From a checkpoint of a small transformer trained on Wikipedia: RMSNorm before each block.
Each number is 50 + 15 x the weight over its row's rms, rounded and kept within 0 to 99. Layers, rows and columns count from 0. The size before them is the row's rms in percent of the matrix's.

# layer 8 MLP down (transposed), 320x128, rms 0.0681, rows 194-212, columns 0-127
095:60 66 41 49 50 41 43 50 42 12 41 74 52 47 59 95 48 68 45 40 51 28 54 48 58 48 54 47 28 64 34 51 57 53 51 50 18 39 67 54 65 50 55 21 50 30 57 32 30 32 79 51 43 39 55 56 32 67 37 52 32 59 61 62 57 51 64 39 50 51 29 29 31 51 51 32 54 49 59 48 68 56 52 48 31 40 34 29 39 26 47 67 58 98 44 55 36 42 74 47 48 66 60 44 00 51 49 49 32 48 53 42 40 32 36 72 47 73 60 66 39 75 41 48 77 67 54 43
101:18 76 69 70 67 36 49 39 54 15 27 94 60 38 24 67 71 14 59 48 24 61 66 59 63 47 46 49 31 49 29 39 42 66 70 48 64 41 38 36 43 74 63 59 43 33 49 51 46 34 57 61 65 57 50 45 60 42 29 25 39 38 63 50 56 58 39 56 33 54 54 30 36 67 55 80 67 35 30 08 60 33 58 67 62 57 63 47 36 53 54 54 51 40 53 53 35 54 56 63 29 62 70 46 82 48 68 66 36 44 48 41 63 34 51 33 38 48 40 49 52 53 38 56 68 41 45 64
099:35 59 40 73 46 59 57 49 67 85 55 54 44 46 31 37 55 49 54 36 46 78 41 64 53 37 44 42 60 69 38 45 59 49 43 60 43 73 51 41 49 25 81 44 46 70 41 49 34 70 55 15 66 37 55 46 53 48 43 17 66 44 74 36 44 54 81 36 49 35 39 36 47 59 68 56 45 62 52 41 52 60 41 29 42 30 66 55 45 67 35 48 63 53 68 43 40 41 51 36 75 44 53 48 99 61 68 53 46 75 44 25 29 75 62 42 32 44 43 43 55 85 59 34 38 36 46 42
096:40 31 53 49 52 22 54 37 97 66 71 42 58 48 25 27 54 52 35 46 58 55 49 60 37 62 29 47 71 41 64 44 33 50 29 61 30 67 62 71 30 58 48 68 66 73 50 17 46 51 62 42 41 58 79 65 41 47 54 52 29 65 20 80 35 37 56 68 40 42 38 35 42 27 38 50 35 48 36 54 28 36 58 47 82 46 45 64 66 34 45 58 38 55 68 26 64 54 37 52 51 62 33 53 47 40 32 37 74 38 70 53 33 79 41 55 73 28 24 33 38 54 68 54 55 47 57 41
099:73 49 56 60 49 38 57 46 43 42 68 53 64 40 29 44 62 44 63 43 66 60 53 16 52 48 50 66 61 44 32 61 45 47 66 38 38 18 36 32 38 36 19 33 32 45 26 36 36 49 55 37 62 39 91 46 69 24 43 43 62 50 68 30 77 44 44 61 44 49 60 44 40 54 58 41 61 44 87 67 42 31 42 34 51 38 39 54 37 55 53 42 66 61 31 54 51 35 64 90 57 59 91 73 64 59 63 25 59 42 58 76 26 56 45 63 36 67 46 60 23 70 68 42 42 53 34 41
102:62 69 32 27 60 44 59 38 65 43 41 91 43 40 43 48 58 70 36 80 33 58 76 67 72 50 64 75 23 57 76 79 50 43 55 51 63 53 35 57 45 65 46 45 76 68 30 41 63 57 48 59 38 43 37 77 66 40 63 57 60 48 37 48 61 29 53 56 52 54 72 73 32 60 64 49 68 53 40 27 71 54 31 69 44 32 51 30 51 70 62 57 62 49 51 50 37 82 89 61 40 44 39 42 72 49 40 50 68 46 48 57 30 44 37 71 81 41 39 40 40 44 34 65 70 32 49 57
097:56 30 25 51 45 51 31 48 48 54 49 50 68 32 62 22 53 32 50 48 59 59 48 41 37 58 51 38 42 24 44 61 73 54 50 61 38 62 57 37 63 41 59 88 51 45 52 62 74 42 26 34 43 36 66 41 44 59 69 60 28 82 29 46 43 34 52 48 35 45 52 44 35 65 63 45 56 40 63 55 28 37 55 67 39 29 50 55 50 52 27 54 70 59 72 50 65 15 66 64 58 38 23 39 46 53 92 61 67 62 42 34 53 59 20 35 37 53 77 64 59 56 53 00 40 41 65 53
099:39 37 55 61 80 30 66 65 59 71 65 44 60 71 53 26 42 56 61 70 80 46 58 60 72 37 49 43 74 72 48 33 67 86 40 51 49 37 38 62 38 57 33 70 45 32 41 56 40 66 67 26 46 26 91 61 67 61 61 57 69 29 34 64 46 63 37 55 52 62 49 51 49 50 45 67 76 42 68 38 52 54 60 32 15 71 45 48 46 48 50 39 52 60 60 47 66 53 47 31 73 31 66 29 69 58 45 65 57 72 59 40 34 50 61 72 61 78 57 60 35 44 34 53 18 57 35 52
102:65 51 30 43 58 56 53 28 73 34 49 65 61 64 13 64 48 54 55 56 62 34 63 73 40 57 66 27 68 61 36 33 36 25 53 31 37 36 54 85 43 30 49 33 65 59 68 53 45 38 31 37 46 30 69 53 25 48 50 35 56 45 62 49 15 54 65 68 59 54 34 41 48 49 43 38 43 65 44 37 88 84 69 36 56 78 42 36 66 44 42 57 51 59 56 73 59 56 45 47 79 17 43 27 51 54 67 67 50 48 54 16 50 48 47 59 55 49 62 46 70 75 37 73 41 50 56 58
098:39 78 49 09 43 52 68 27 41 68 75 66 44 59 53 39 30 69 72 43 44 63 26 49 53 34 41 64 54 45 44 66 43 28 73 75 54 49 37 54 54 53 78 49 51 50 31 57 33 57 27 74 60 48 57 42 42 85 42 48 44 46 43 62 37 67 58 60 69 76 66 60 52 40 76 54 63 39 70 55 39 73 57 39 09 52 77 27 61 62 39 58 70 39 49 37 39 62 60 49 62 49 52 28 51 65 60 31 47 50 65 21 58 45 32 60 73 42 60 68 39 28 35 57 66 30 61 39
102:36 74 43 49 42 80 42 81 40 43 51 34 34 65 42 60 56 64 51 53 63 42 63 36 67 49 56 41 55 60 42 63 76 27 55 24 66 42 57 53 61 01 73 04 74 61 64 52 44 52 47 49 46 51 56 44 67 53 29 39 65 27 50 30 43 42 71 51 58 28 67 59 56 40 50 74 61 64 59 67 37 50 44 34 34 68 72 33 27 37 52 60 65 52 30 37 26 62 42 47 72 51 64 60 50 43 41 71 49 29 44 81 66 30 40 68 55 81 55 43 27 56 60 52 49 55 39 39
109:48 45 53 31 45 34 75 67 59 14 27 31 52 59 36 48 73 47 51 39 52 43 67 71 17 67 60 30 49 61 26 39 60 30 43 53 29 61 58 70 55 57 05 45 75 54 57 45 31 70 64 34 67 42 52 23 48 42 20 42 43 44 44 52 65 56 60 23 74 48 64 24 56 44 44 37 52 61 55 48 46 43 69 43 55 56 78 38 39 42 60 33 23 45 66 56 45 99 50 43 36 57 53 64 42 59 52 59 56 48 52 34 35 52 63 39 53 50 57 71 56 66 47 61 80 45 69 62
110:75 53 57 55 39 26 52 68 45 86 39 58 39 55 31 21 80 51 63 36 57 85 61 53 72 51 43 56 66 63 75 48 37 61 56 42 45 56 38 60 52 43 70 68 64 45 49 43 55 68 52 42 30 60 27 43 71 49 76 51 49 39 32 50 54 57 24 64 62 73 46 78 37 56 47 44 54 64 33 23 45 36 59 70 67 73 63 32 53 56 58 28 44 22 52 25 53 44 52 48 53 46 74 23 40 51 70 54 52 38 50 45 11 57 40 35 99 56 56 69 41 51 50 52 39 47 58 53
105:74 29 70 37 24 51 53 42 49 86 61 39 43 54 74 62 63 49 46 43 41 36 52 30 80 42 31 78 33 31 42 61 52 25 47 52 45 33 40 26 56 55 35 31 34 57 49 40 45 58 55 61 43 52 46 44 32 15 50 28 49 36 67 48 48 54 26 42 20 69 45 40 39 66 46 37 62 61 41 29 37 48 31 77 42 41 41 61 56 55 74 60 59 60 56 55 35 76 45 80 45 34 18 70 74 40 44 53 83 41 43 60 53 63 42 67 79 66 36 50 35 23 61 57 59 51 46 54
105:55 26 84 42 35 45 54 43 80 39 24 47 36 62 54 41 79 53 24 38 24 58 58 39 43 32 40 66 52 24 57 39 73 44 57 40 63 40 60 43 50 27 46 31 55 23 54 40 57 56 36 60 78 43 49 24 62 65 30 58 24 31 45 70 39 41 48 54 64 39 41 42 43 54 63 67 61 60 62 36 46 58 53 51 64 44 62 18 50 39 54 72 44 23 52 48 42 69 44 53 30 19 57 62 34 69 34 48 71 23 33 48 43 53 31 69 59 21 17 44 39 40 56 51 57 16 43 52
111:27 21 60 66 61 43 67 60 40 44 44 37 35 46 60 45 52 23 34 61 70 38 38 52 66 43 54 40 31 31 72 40 54 63 45 55 59 45 23 44 67 53 66 39 58 40 63 44 68 77 63 58 37 67 25 46 58 50 48 52 49 65 66 45 61 75 55 60 45 95 72 69 52 52 44 65 31 26 55 52 56 34 60 95 54 40 46 40 62 60 29 36 58 59 53 41 66 53 52 45 38 23 38 38 88 50 42 69 54 37 38 52 03 72 47 52 77 56 41 41 31 60 59 58 60 55 47 71
095:71 61 37 89 40 49 33 50 22 82 55 72 29 50 73 63 41 61 56 53 66 44 34 49 85 65 56 68 46 57 47 52 42 72 46 54 45 45 58 11 42 50 39 79 22 27 51 59 57 61 48 49 55 45 48 58 46 51 57 51 46 57 12 55 33 39 48 54 65 41 41 80 44 51 46 46 57 55 47 50 49 42 64 57 64 47 51 45 47 54 62 62 61 79 48 55 66 76 44 33 93 44 71 54 59 27 28 59 57 74 37 56 51 46 51 87 70 53 47 30 52 28 35 46 23 70 38 45
105:58 76 37 46 22 62 46 60 52 22 39 24 28 62 33 53 53 32 47 24 49 43 47 50 31 33 44 59 53 60 19 36 39 44 67 27 42 35 70 65 70 48 54 42 53 62 58 39 45 62 68 72 67 78 46 49 77 41 31 62 56 59 83 31 49 65 49 29 09 63 51 43 61 31 67 69 59 67 52 34 33 39 45 54 61 39 38 67 35 46 76 40 64 48 64 30 33 26 62 72 49 38 40 39 20 44 39 53 51 54 65 32 55 26 44 25 50 42 51 48 30 56 51 48 69 54 56 76
100:64 20 35 49 38 71 41 31 44 45 45 60 43 54 47 57 37 64 47 78 57 43 54 36 57 27 48 56 38 31 50 51 27 46 29 44 50 53 29 37 59 40 53 54 39 18 75 92 52 76 59 62 52 62 22 57 52 48 36 42 68 48 59 43 54 59 27 33 51 62 36 51 28 61 50 48 34 62 42 50 67 50 39 46 58 49 65 70 58 64 36 38 25 60 68 38 47 30 49 36 38 75 56 50 53 63 50 51 11 49 26 32 08 40 26 69 59 50 51 48 46 55 31 40 80 38 91 65
# layer 8 MLP gate, 320x128, rms 0.0838, rows 195-212, columns 0-127
099:67 60 58 53 47 68 49 62 64 60 40 48 60 48 58 79 35 23 59 29 35 57 56 45 40 41 34 56 32 50 35 56 17 42 46 22 58 27 43 54 86 65 64 59 46 51 54 44 65 45 62 41 22 31 03 36 64 57 48 46 53 51 55 51 53 57 34 66 52 82 43 30 68 44 66 43 40 34 37 25 57 41 55 82 16 31 52 24 27 69 56 49 39 45 38 46 30 46 37 56 38 41 30 40 57 44 61 58 72 49 45 27 38 47 47 31 41 44 33 63 66 66 51 57 46 19 35 77
096:93 55 56 43 45 47 59 53 46 54 18 48 38 62 49 46 62 48 56 38 61 25 91 62 41 35 49 64 62 66 31 51 63 64 71 16 29 42 06 40 32 56 71 44 35 47 47 49 67 47 41 61 40 55 30 82 55 56 67 60 50 69 59 45 68 50 59 69 44 63 58 72 67 56 73 60 46 27 64 52 44 50 56 39 37 46 36 31 51 64 52 84 46 61 52 47 56 53 55 45 65 30 48 47 65 09 49 83 82 48 34 52 47 59 25 45 36 52 72 38 64 56 43 47 38 58 57 47
098:72 57 40 34 48 55 57 55 46 40 35 41 56 47 55 62 36 41 39 34 33 34 42 41 00 48 56 10 35 62 29 50 44 46 68 39 49 49 29 52 50 59 69 32 30 39 42 50 60 52 70 52 76 53 17 68 52 47 41 47 67 16 82 32 78 52 31 72 43 45 52 40 21 44 64 32 65 52 40 46 46 51 53 51 63 50 39 53 23 73 35 56 45 44 61 50 29 50 70 27 55 62 45 54 41 34 70 33 34 58 82 70 54 42 21 55 49 41 39 60 43 64 31 61 75 55 40 58
097:51 39 41 41 50 47 46 63 27 51 46 74 51 55 80 40 36 62 41 53 41 57 65 48 55 21 36 18 48 42 75 63 88 56 48 28 57 64 25 45 77 30 48 43 56 47 65 71 53 43 32 73 40 78 63 62 72 30 37 29 44 62 58 57 28 10 26 63 57 52 72 67 65 36 71 50 57 70 79 48 39 25 24 60 20 62 42 26 64 34 55 55 48 58 41 55 52 44 43 57 68 42 59 60 49 43 43 74 50 37 15 45 41 50 45 50 56 57 51 72 54 59 41 61 59 56 36 50
095:20 53 42 57 41 82 36 59 63 53 58 19 57 39 35 43 39 33 68 58 58 67 24 38 53 30 49 22 63 37 36 43 49 44 58 52 19 47 72 73 55 55 29 65 16 45 69 62 52 60 28 07 67 36 35 38 38 48 38 55 33 58 26 42 60 45 61 34 58 50 50 55 54 56 54 61 38 75 48 29 39 37 48 56 27 26 23 48 38 40 68 48 40 37 56 46 50 51 46 68 50 58 61 52 52 59 36 68 23 65 42 27 29 83 53 34 43 30 64 37 45 65 61 42 24 61 32 41
109:46 61 51 40 36 48 63 39 67 33 34 64 82 72 49 48 42 24 69 27 49 49 41 61 70 47 77 60 43 33 47 46 78 39 57 45 48 58 59 44 50 82 45 68 54 31 46 64 61 16 69 59 59 74 43 63 94 61 47 43 41 63 23 29 31 56 30 51 77 43 45 67 59 56 53 35 54 46 48 71 51 29 46 78 44 38 57 29 52 68 57 55 36 46 59 43 64 29 49 48 38 46 40 62 22 69 57 64 42 35 34 09 49 77 63 40 43 69 63 55 38 33 34 44 38 53 59 36
104:49 70 52 61 46 38 53 32 78 49 47 36 32 58 80 62 57 50 33 38 70 49 42 71 30 56 47 28 57 51 49 22 36 44 42 48 20 49 45 79 62 69 45 57 61 55 33 47 65 08 36 30 21 54 14 49 38 43 48 59 66 66 68 61 50 31 63 39 48 37 20 64 73 60 69 58 62 57 67 49 82 18 56 65 67 41 61 48 68 59 46 44 65 45 44 40 60 35 53 52 43 37 37 45 37 38 31 65 55 44 39 23 57 16 47 49 34 59 52 41 55 66 42 29 64 71 33 46
115:51 59 42 38 39 67 27 32 58 50 61 66 48 62 36 54 56 59 28 21 24 57 51 50 61 36 38 40 31 64 56 44 48 56 54 59 52 41 68 58 62 39 36 52 47 30 68 35 59 29 34 57 53 34 47 47 24 59 92 33 32 17 60 37 59 58 64 39 42 22 46 12 48 42 75 46 40 48 40 27 64 22 47 60 25 75 72 39 55 72 41 31 41 73 52 44 30 16 62 46 65 45 77 43 57 42 42 47 52 36 43 40 41 58 36 51 37 56 53 36 42 72 27 22 68 47 28 53
116:58 49 48 55 21 59 34 58 52 27 41 44 36 61 59 54 53 52 52 42 64 37 40 52 48 39 61 61 27 66 45 64 48 48 68 56 54 24 60 63 61 50 40 35 60 26 75 51 76 48 61 28 28 43 32 67 38 36 54 62 62 29 59 39 62 55 50 36 78 56 57 40 50 65 42 42 66 39 17 58 43 25 43 76 48 38 65 29 24 83 38 82 38 66 33 51 62 46 18 37 54 21 51 46 34 45 56 67 85 58 66 70 60 47 47 42 56 61 71 20 63 51 51 38 10 47 38 62
109:52 80 31 56 41 55 39 66 40 33 46 60 37 70 46 44 56 54 60 59 59 31 63 36 18 45 50 43 54 55 27 68 56 11 57 31 37 32 58 62 53 35 54 12 78 35 61 54 39 37 27 50 35 61 32 49 58 52 41 38 75 38 66 27 40 58 64 35 62 21 56 45 53 60 53 67 57 77 47 70 37 54 34 42 43 41 73 28 37 42 38 54 56 62 15 58 53 59 38 23 49 44 55 68 62 54 25 72 64 49 48 81 68 47 43 82 40 66 55 33 50 69 41 48 50 31 30 38
107:80 59 61 58 17 65 42 60 39 41 44 47 55 26 53 50 86 53 64 52 64 45 77 62 36 64 53 36 20 76 63 77 58 45 57 43 22 27 36 39 52 69 72 28 49 53 36 53 51 57 50 69 49 70 58 37 81 28 55 52 25 23 57 73 59 48 29 63 50 58 24 43 58 48 58 35 51 46 39 34 60 50 47 67 47 40 66 32 44 87 58 56 34 49 44 37 52 60 70 47 50 23 52 60 62 40 63 52 73 21 49 24 61 34 40 72 44 54 43 36 33 47 32 28 45 51 38 60
103:57 63 74 75 43 71 61 59 57 41 29 44 63 54 62 66 41 30 78 58 60 42 44 64 48 53 47 68 25 47 43 29 37 47 44 51 54 66 78 44 80 74 23 65 36 33 52 38 54 34 66 48 35 48 41 80 40 31 46 64 55 06 42 53 57 54 57 30 74 63 28 38 47 36 44 15 74 43 28 52 47 73 62 58 36 52 51 53 31 36 52 17 32 83 72 54 57 45 47 41 54 45 62 77 32 67 57 47 66 59 71 45 41 34 31 42 53 47 63 40 36 62 42 48 51 70 49 43
092:49 72 40 61 33 34 67 37 67 72 43 46 55 47 70 38 53 44 46 62 51 56 47 60 53 77 44 37 77 43 44 52 87 70 29 35 47 48 74 40 50 43 44 47 37 47 66 44 32 36 74 46 67 44 52 50 56 32 21 92 31 76 10 23 45 52 52 43 33 72 30 50 36 52 47 72 55 49 29 54 70 27 44 54 60 41 56 39 40 64 21 40 67 75 43 48 51 51 46 65 36 57 43 71 52 22 41 45 55 27 61 72 57 49 57 43 30 72 56 87 58 45 40 36 41 47 37 47
104:59 19 63 47 20 56 57 51 58 45 56 46 20 21 49 25 46 42 66 42 64 49 22 50 67 47 43 35 34 77 61 47 70 54 42 56 54 35 59 73 67 40 48 54 38 48 58 55 30 44 47 57 52 21 36 74 22 50 73 50 25 14 41 41 34 56 35 45 64 66 42 64 66 60 37 53 50 29 47 49 46 25 59 97 46 56 64 42 45 33 46 67 60 53 45 43 44 48 61 48 50 62 48 31 30 28 45 47 73 72 79 38 79 41 63 53 43 43 75 69 54 66 49 54 40 28 26 42
111:37 73 52 56 64 31 34 42 44 60 36 65 55 39 34 40 19 23 30 68 43 30 47 30 59 60 04 31 46 62 45 39 68 45 12 20 46 53 60 43 39 46 48 34 68 44 32 36 60 21 05 63 50 42 58 77 70 69 45 64 50 39 41 49 51 49 47 61 74 44 53 43 49 72 50 31 46 39 30 41 51 64 26 65 35 36 37 80 48 52 63 27 46 55 49 65 58 26 43 39 61 39 53 58 26 58 49 67 39 58 44 54 53 50 69 53 45 31 52 66 33 46 34 56 34 34 66 39
099:58 38 38 51 48 49 34 50 43 53 57 70 52 46 61 70 69 28 63 41 50 46 55 39 48 51 50 47 68 72 56 34 62 33 49 30 57 49 61 47 51 63 67 30 58 15 88 62 46 51 68 26 38 43 48 69 37 67 70 36 35 29 52 20 63 84 64 61 61 75 05 43 64 59 46 20 67 52 41 37 26 68 55 65 66 28 47 42 46 46 25 29 40 59 48 66 43 45 66 51 53 52 76 36 43 35 68 37 66 32 22 69 50 22 57 58 47 55 43 29 57 36 31 54 54 41 42 30
137:48 72 46 57 23 58 36 59 79 55 41 52 47 45 44 37 55 25 50 54 64 61 33 52 46 63 34 23 43 67 27 59 24 59 50 38 56 20 47 81 50 53 42 68 46 14 78 67 75 52 24 53 54 31 37 66 54 39 33 37 53 59 71 45 45 77 65 55 72 49 53 50 26 34 58 74 55 62 52 42 49 46 68 50 36 42 86 33 41 50 52 71 25 61 36 73 56 49 23 47 53 32 48 51 55 31 50 37 73 74 53 32 71 73 42 46 33 75 67 52 61 60 33 29 39 54 43 49
103:17 60 47 88 40 33 47 56 68 69 48 71 45 41 69 31 47 60 77 52 74 72 92 45 54 51 47 54 52 60 72 18 61 48 32 17 53 63 55 62 61 58 43 67 34 37 49 44 46 36 51 43 45 39 32 53 48 52 68 64 33 41 59 63 31 35 41 66 58 74 24 39 37 67 63 63 33 48 53 59 49 59 41 41 70 60 45 52 68 37 46 35 24 72 61 46 51 39 55 65 59 58 59 50 40 59 52 55 68 18 36 37 53 53 50 43 25 23 66 65 39 68 05 44 48 69 62 40
# layer 8 MLP up, 320x128, rms 0.0753, rows 195-212, columns 0-127
104:21 46 41 41 22 53 38 70 57 47 52 68 58 34 15 54 49 39 56 50 31 67 58 72 50 58 05 60 53 59 58 53 44 42 46 52 50 70 48 64 50 65 47 37 65 36 59 64 59 55 66 15 57 61 47 56 41 71 53 70 58 71 43 18 62 30 26 50 47 43 51 90 39 40 15 50 28 55 40 34 45 64 20 61 68 50 68 33 48 71 58 53 56 70 42 67 54 43 51 50 08 43 80 57 61 68 59 47 54 28 55 61 51 50 59 32 36 48 48 66 57 52 65 52 43 44 26 35
101:54 88 68 10 58 37 33 47 30 67 33 58 39 52 67 55 55 43 53 14 65 12 49 33 49 37 45 37 31 53 35 39 58 51 33 33 00 31 71 59 43 44 61 56 50 43 74 45 60 42 69 54 44 58 19 33 52 51 68 34 65 50 82 55 37 70 54 31 42 56 66 52 63 52 39 71 51 46 45 51 73 48 47 50 61 52 28 57 68 21 44 57 52 51 60 45 36 46 83 32 69 50 61 48 48 53 51 59 48 49 60 58 42 66 35 35 45 54 47 62 59 37 15 50 63 56 41 27
096:67 66 42 38 32 61 43 29 31 67 67 39 31 48 24 81 37 77 47 40 64 41 34 50 51 40 39 28 40 73 70 53 50 55 51 29 36 58 73 56 47 67 55 23 40 37 46 45 53 50 67 58 68 64 55 35 37 74 82 16 35 40 43 20 52 36 52 53 40 37 34 37 43 45 48 74 41 59 57 62 54 41 53 77 36 41 45 57 46 53 63 47 52 41 47 62 53 53 66 46 57 74 58 75 81 68 20 65 57 53 60 60 55 63 05 47 46 47 23 62 43 25 49 38 33 48 21 57
094:57 55 33 48 64 45 70 48 29 58 39 18 32 64 40 70 58 75 38 67 59 27 31 62 22 53 31 52 51 37 68 38 48 68 64 58 43 65 45 50 72 17 52 36 77 55 66 28 63 73 46 61 39 68 42 51 64 66 77 46 26 62 74 67 34 55 87 50 62 57 43 25 75 67 44 34 47 67 51 39 39 32 43 56 42 62 36 52 59 51 62 46 60 50 43 62 44 71 96 58 57 59 67 32 43 16 50 56 51 75 46 24 35 43 43 50 55 50 53 52 61 39 55 48 54 67 68 50
101:26 40 41 37 55 43 22 44 55 36 50 45 28 48 37 26 30 54 45 36 47 83 40 46 51 21 49 67 56 39 38 40 55 62 56 49 63 47 43 53 47 37 46 57 81 26 26 90 46 64 46 42 70 48 26 52 54 50 59 69 62 52 69 28 50 47 55 55 51 59 64 41 22 11 48 50 25 68 44 44 24 25 43 66 49 27 39 57 65 41 35 51 60 53 63 31 25 48 31 45 31 50 34 44 57 49 46 48 49 58 22 74 27 61 32 62 46 63 51 87 56 32 78 70 43 67 44 56
102:72 13 29 70 44 60 41 60 53 40 58 40 40 73 58 64 47 50 51 43 49 56 58 36 51 14 55 44 49 55 61 75 29 64 34 22 30 37 38 24 44 51 65 46 57 50 33 39 47 54 40 61 54 37 56 61 23 45 29 26 67 42 60 94 48 45 70 26 53 53 62 40 68 13 53 52 56 34 54 43 39 61 35 19 53 33 45 43 59 46 37 55 65 60 78 68 73 68 57 39 54 36 74 44 42 39 24 37 50 59 87 64 54 34 43 46 46 67 52 64 55 37 65 66 26 49 46 56
101:65 57 49 58 39 16 65 48 62 77 48 46 62 42 62 78 39 43 53 49 42 40 34 81 53 32 39 19 52 47 59 37 84 65 56 42 22 71 52 55 42 70 47 55 50 59 28 31 43 45 31 46 34 74 37 31 29 50 45 49 57 44 57 50 49 35 65 37 54 50 49 51 76 65 64 56 69 40 68 25 78 30 37 33 75 59 33 61 53 38 48 44 76 34 33 68 43 58 69 62 59 55 24 36 53 29 20 66 46 48 27 49 27 42 80 51 49 41 50 42 50 69 51 33 76 31 50 30
110:58 64 42 45 61 24 58 48 36 61 55 42 44 47 96 36 33 35 62 55 68 49 53 56 43 56 36 66 57 31 32 56 56 46 40 56 57 59 75 32 23 67 45 38 61 62 42 41 61 83 68 31 66 51 54 49 74 50 50 81 45 72 31 36 74 37 60 41 37 58 46 85 33 61 35 60 55 37 48 63 36 31 61 53 62 22 26 36 25 36 56 36 56 39 43 60 67 70 47 34 49 74 30 72 52 55 38 47 23 43 34 82 40 72 68 40 61 35 45 35 54 37 62 45 39 57 70 33
089:42 53 56 32 31 41 19 50 39 36 64 50 53 86 49 49 51 63 52 24 45 43 44 33 80 42 71 69 41 67 64 68 53 29 38 57 51 50 37 64 74 52 41 30 52 33 45 62 63 54 58 37 46 46 57 45 50 49 60 44 48 20 22 50 54 56 43 37 64 64 82 39 54 51 35 71 36 25 52 63 38 56 41 58 40 36 77 55 40 74 49 73 71 46 35 30 51 64 31 30 94 52 75 33 53 59 58 51 75 64 59 47 54 50 73 40 77 31 58 23 32 52 37 57 28 74 52 52
104:51 36 41 65 51 34 48 40 66 66 51 71 61 35 50 33 51 34 48 42 52 08 65 60 51 55 53 63 40 60 61 20 63 67 17 64 48 57 37 35 73 75 52 80 47 47 43 63 50 49 66 49 32 46 66 63 56 32 59 66 59 52 41 68 45 59 39 60 39 66 43 36 43 49 44 38 38 22 34 24 70 55 57 38 33 63 29 74 85 74 67 43 25 52 75 72 68 28 60 39 48 32 57 34 34 81 55 52 54 61 66 09 45 46 61 43 35 55 81 57 54 54 56 56 56 48 56 65
105:61 78 45 43 51 36 58 47 60 37 17 46 27 41 78 68 96 30 52 43 59 54 64 81 20 56 60 48 57 50 52 58 69 55 58 59 54 62 43 30 40 61 50 32 42 42 63 54 18 42 40 48 36 23 72 15 55 36 33 79 60 62 64 61 39 37 56 43 52 62 26 56 48 65 69 53 39 54 59 23 66 55 65 44 79 82 39 55 35 38 70 30 62 43 57 60 66 50 51 34 69 59 49 42 34 54 41 70 43 40 26 68 68 59 72 41 53 65 50 56 57 53 52 54 78 51 34 50
108:57 58 41 66 27 54 40 67 59 43 56 57 49 85 48 61 33 67 43 79 75 47 50 56 68 66 32 21 49 72 36 62 72 68 19 31 57 46 52 32 42 37 64 58 58 35 70 76 41 72 54 51 64 22 48 65 61 30 44 78 42 24 71 65 50 53 55 70 74 45 37 47 70 42 30 25 47 32 70 50 52 43 36 55 39 48 62 70 51 61 69 60 35 42 71 47 12 74 55 46 39 51 49 54 55 52 63 34 58 72 34 75 34 36 65 44 42 51 50 38 75 29 44 36 49 62 43 48
106:35 41 60 54 55 56 56 72 38 63 31 33 34 67 41 63 50 68 27 53 33 39 23 61 63 55 76 91 44 55 58 56 51 52 44 78 58 39 50 55 68 46 28 39 38 55 13 63 33 51 34 63 37 46 35 66 80 46 25 67 60 52 56 39 49 27 61 50 41 26 63 70 51 51 59 40 74 36 46 51 47 51 77 21 54 36 34 61 67 67 49 73 55 41 67 46 68 50 37 41 35 28 62 33 46 65 58 86 50 31 65 56 53 49 44 49 48 09 67 79 42 35 56 52 61 52 60 31
104:62 35 71 29 61 82 49 23 29 41 62 61 57 54 54 59 59 41 43 70 37 31 53 62 37 48 62 73 56 39 46 60 39 47 50 78 42 82 52 35 60 46 29 47 47 62 58 49 72 43 76 44 70 81 42 56 44 46 61 13 46 62 47 24 45 44 59 39 54 33 49 18 61 43 21 53 65 55 52 41 60 51 66 49 41 41 24 40 55 36 70 29 80 64 50 63 73 42 55 67 35 78 47 41 35 62 25 84 75 48 58 70 47 47 36 37 64 69 36 43 67 72 58 36 52 58 47 36
112:40 42 66 67 44 67 56 65 60 58 74 60 66 33 55 59 65 27 57 67 52 38 51 17 67 60 76 39 42 26 55 36 68 47 75 62 63 58 55 49 39 36 36 58 45 40 66 46 77 44 48 45 40 37 34 31 62 50 36 52 49 85 54 68 58 59 60 35 38 99 66 50 37 56 47 41 46 60 37 46 53 49 38 81 74 64 55 32 52 33 53 64 40 35 84 24 42 60 39 78 25 38 42 31 31 48 36 54 52 35 67 38 62 47 33 49 31 67 48 58 80 41 54 37 65 48 32 50
096:51 20 54 67 73 49 33 52 40 46 45 23 48 41 49 27 62 59 46 55 58 34 61 59 57 43 26 44 20 67 21 40 60 53 26 58 53 61 62 74 44 37 57 58 26 59 60 57 55 38 24 41 66 59 59 53 37 47 20 64 68 13 64 58 24 50 51 45 81 23 73 53 32 31 50 39 22 20 70 64 58 29 73 51 52 65 59 70 46 31 48 42 54 49 56 54 53 70 24 56 59 16 53 35 45 57 58 54 58 68 58 52 61 29 45 33 65 48 77 51 62 54 73 35 57 48 49 41
107:68 24 39 43 57 77 89 36 33 50 50 54 38 64 39 73 86 53 42 59 49 47 51 37 38 16 50 84 42 42 72 62 25 54 57 38 73 55 43 49 39 60 40 49 47 62 37 47 53 50 38 42 68 57 47 51 31 44 74 47 52 53 44 46 56 53 31 46 68 41 45 53 54 42 45 34 41 32 55 57 56 34 36 48 44 71 44 38 77 51 43 29 54 42 33 52 54 51 63 17 41 61 57 77 43 46 38 75 87 37 61 56 47 66 44 57 48 46 44 41 93 33 26 95 60 33 29 42
101:59 48 36 56 53 60 66 27 54 43 45 58 50 69 51 31 73 26 46 39 15 34 48 60 64 32 58 43 35 45 30 57 47 40 31 54 67 72 68 54 41 42 61 53 18 54 44 72 62 59 50 54 14 61 40 55 63 69 21 58 23 97 31 38 29 86 27 47 54 38 63 39 53 26 49 60 62 32 56 60 65 34 36 53 54 62 40 77 45 45 30 48 55 74 52 40 48 42 53 22 28 42 46 66 50 31 54 56 63 49 43 60 66 31 37 57 41 57 52 53 56 19 73 53 30 69 47 51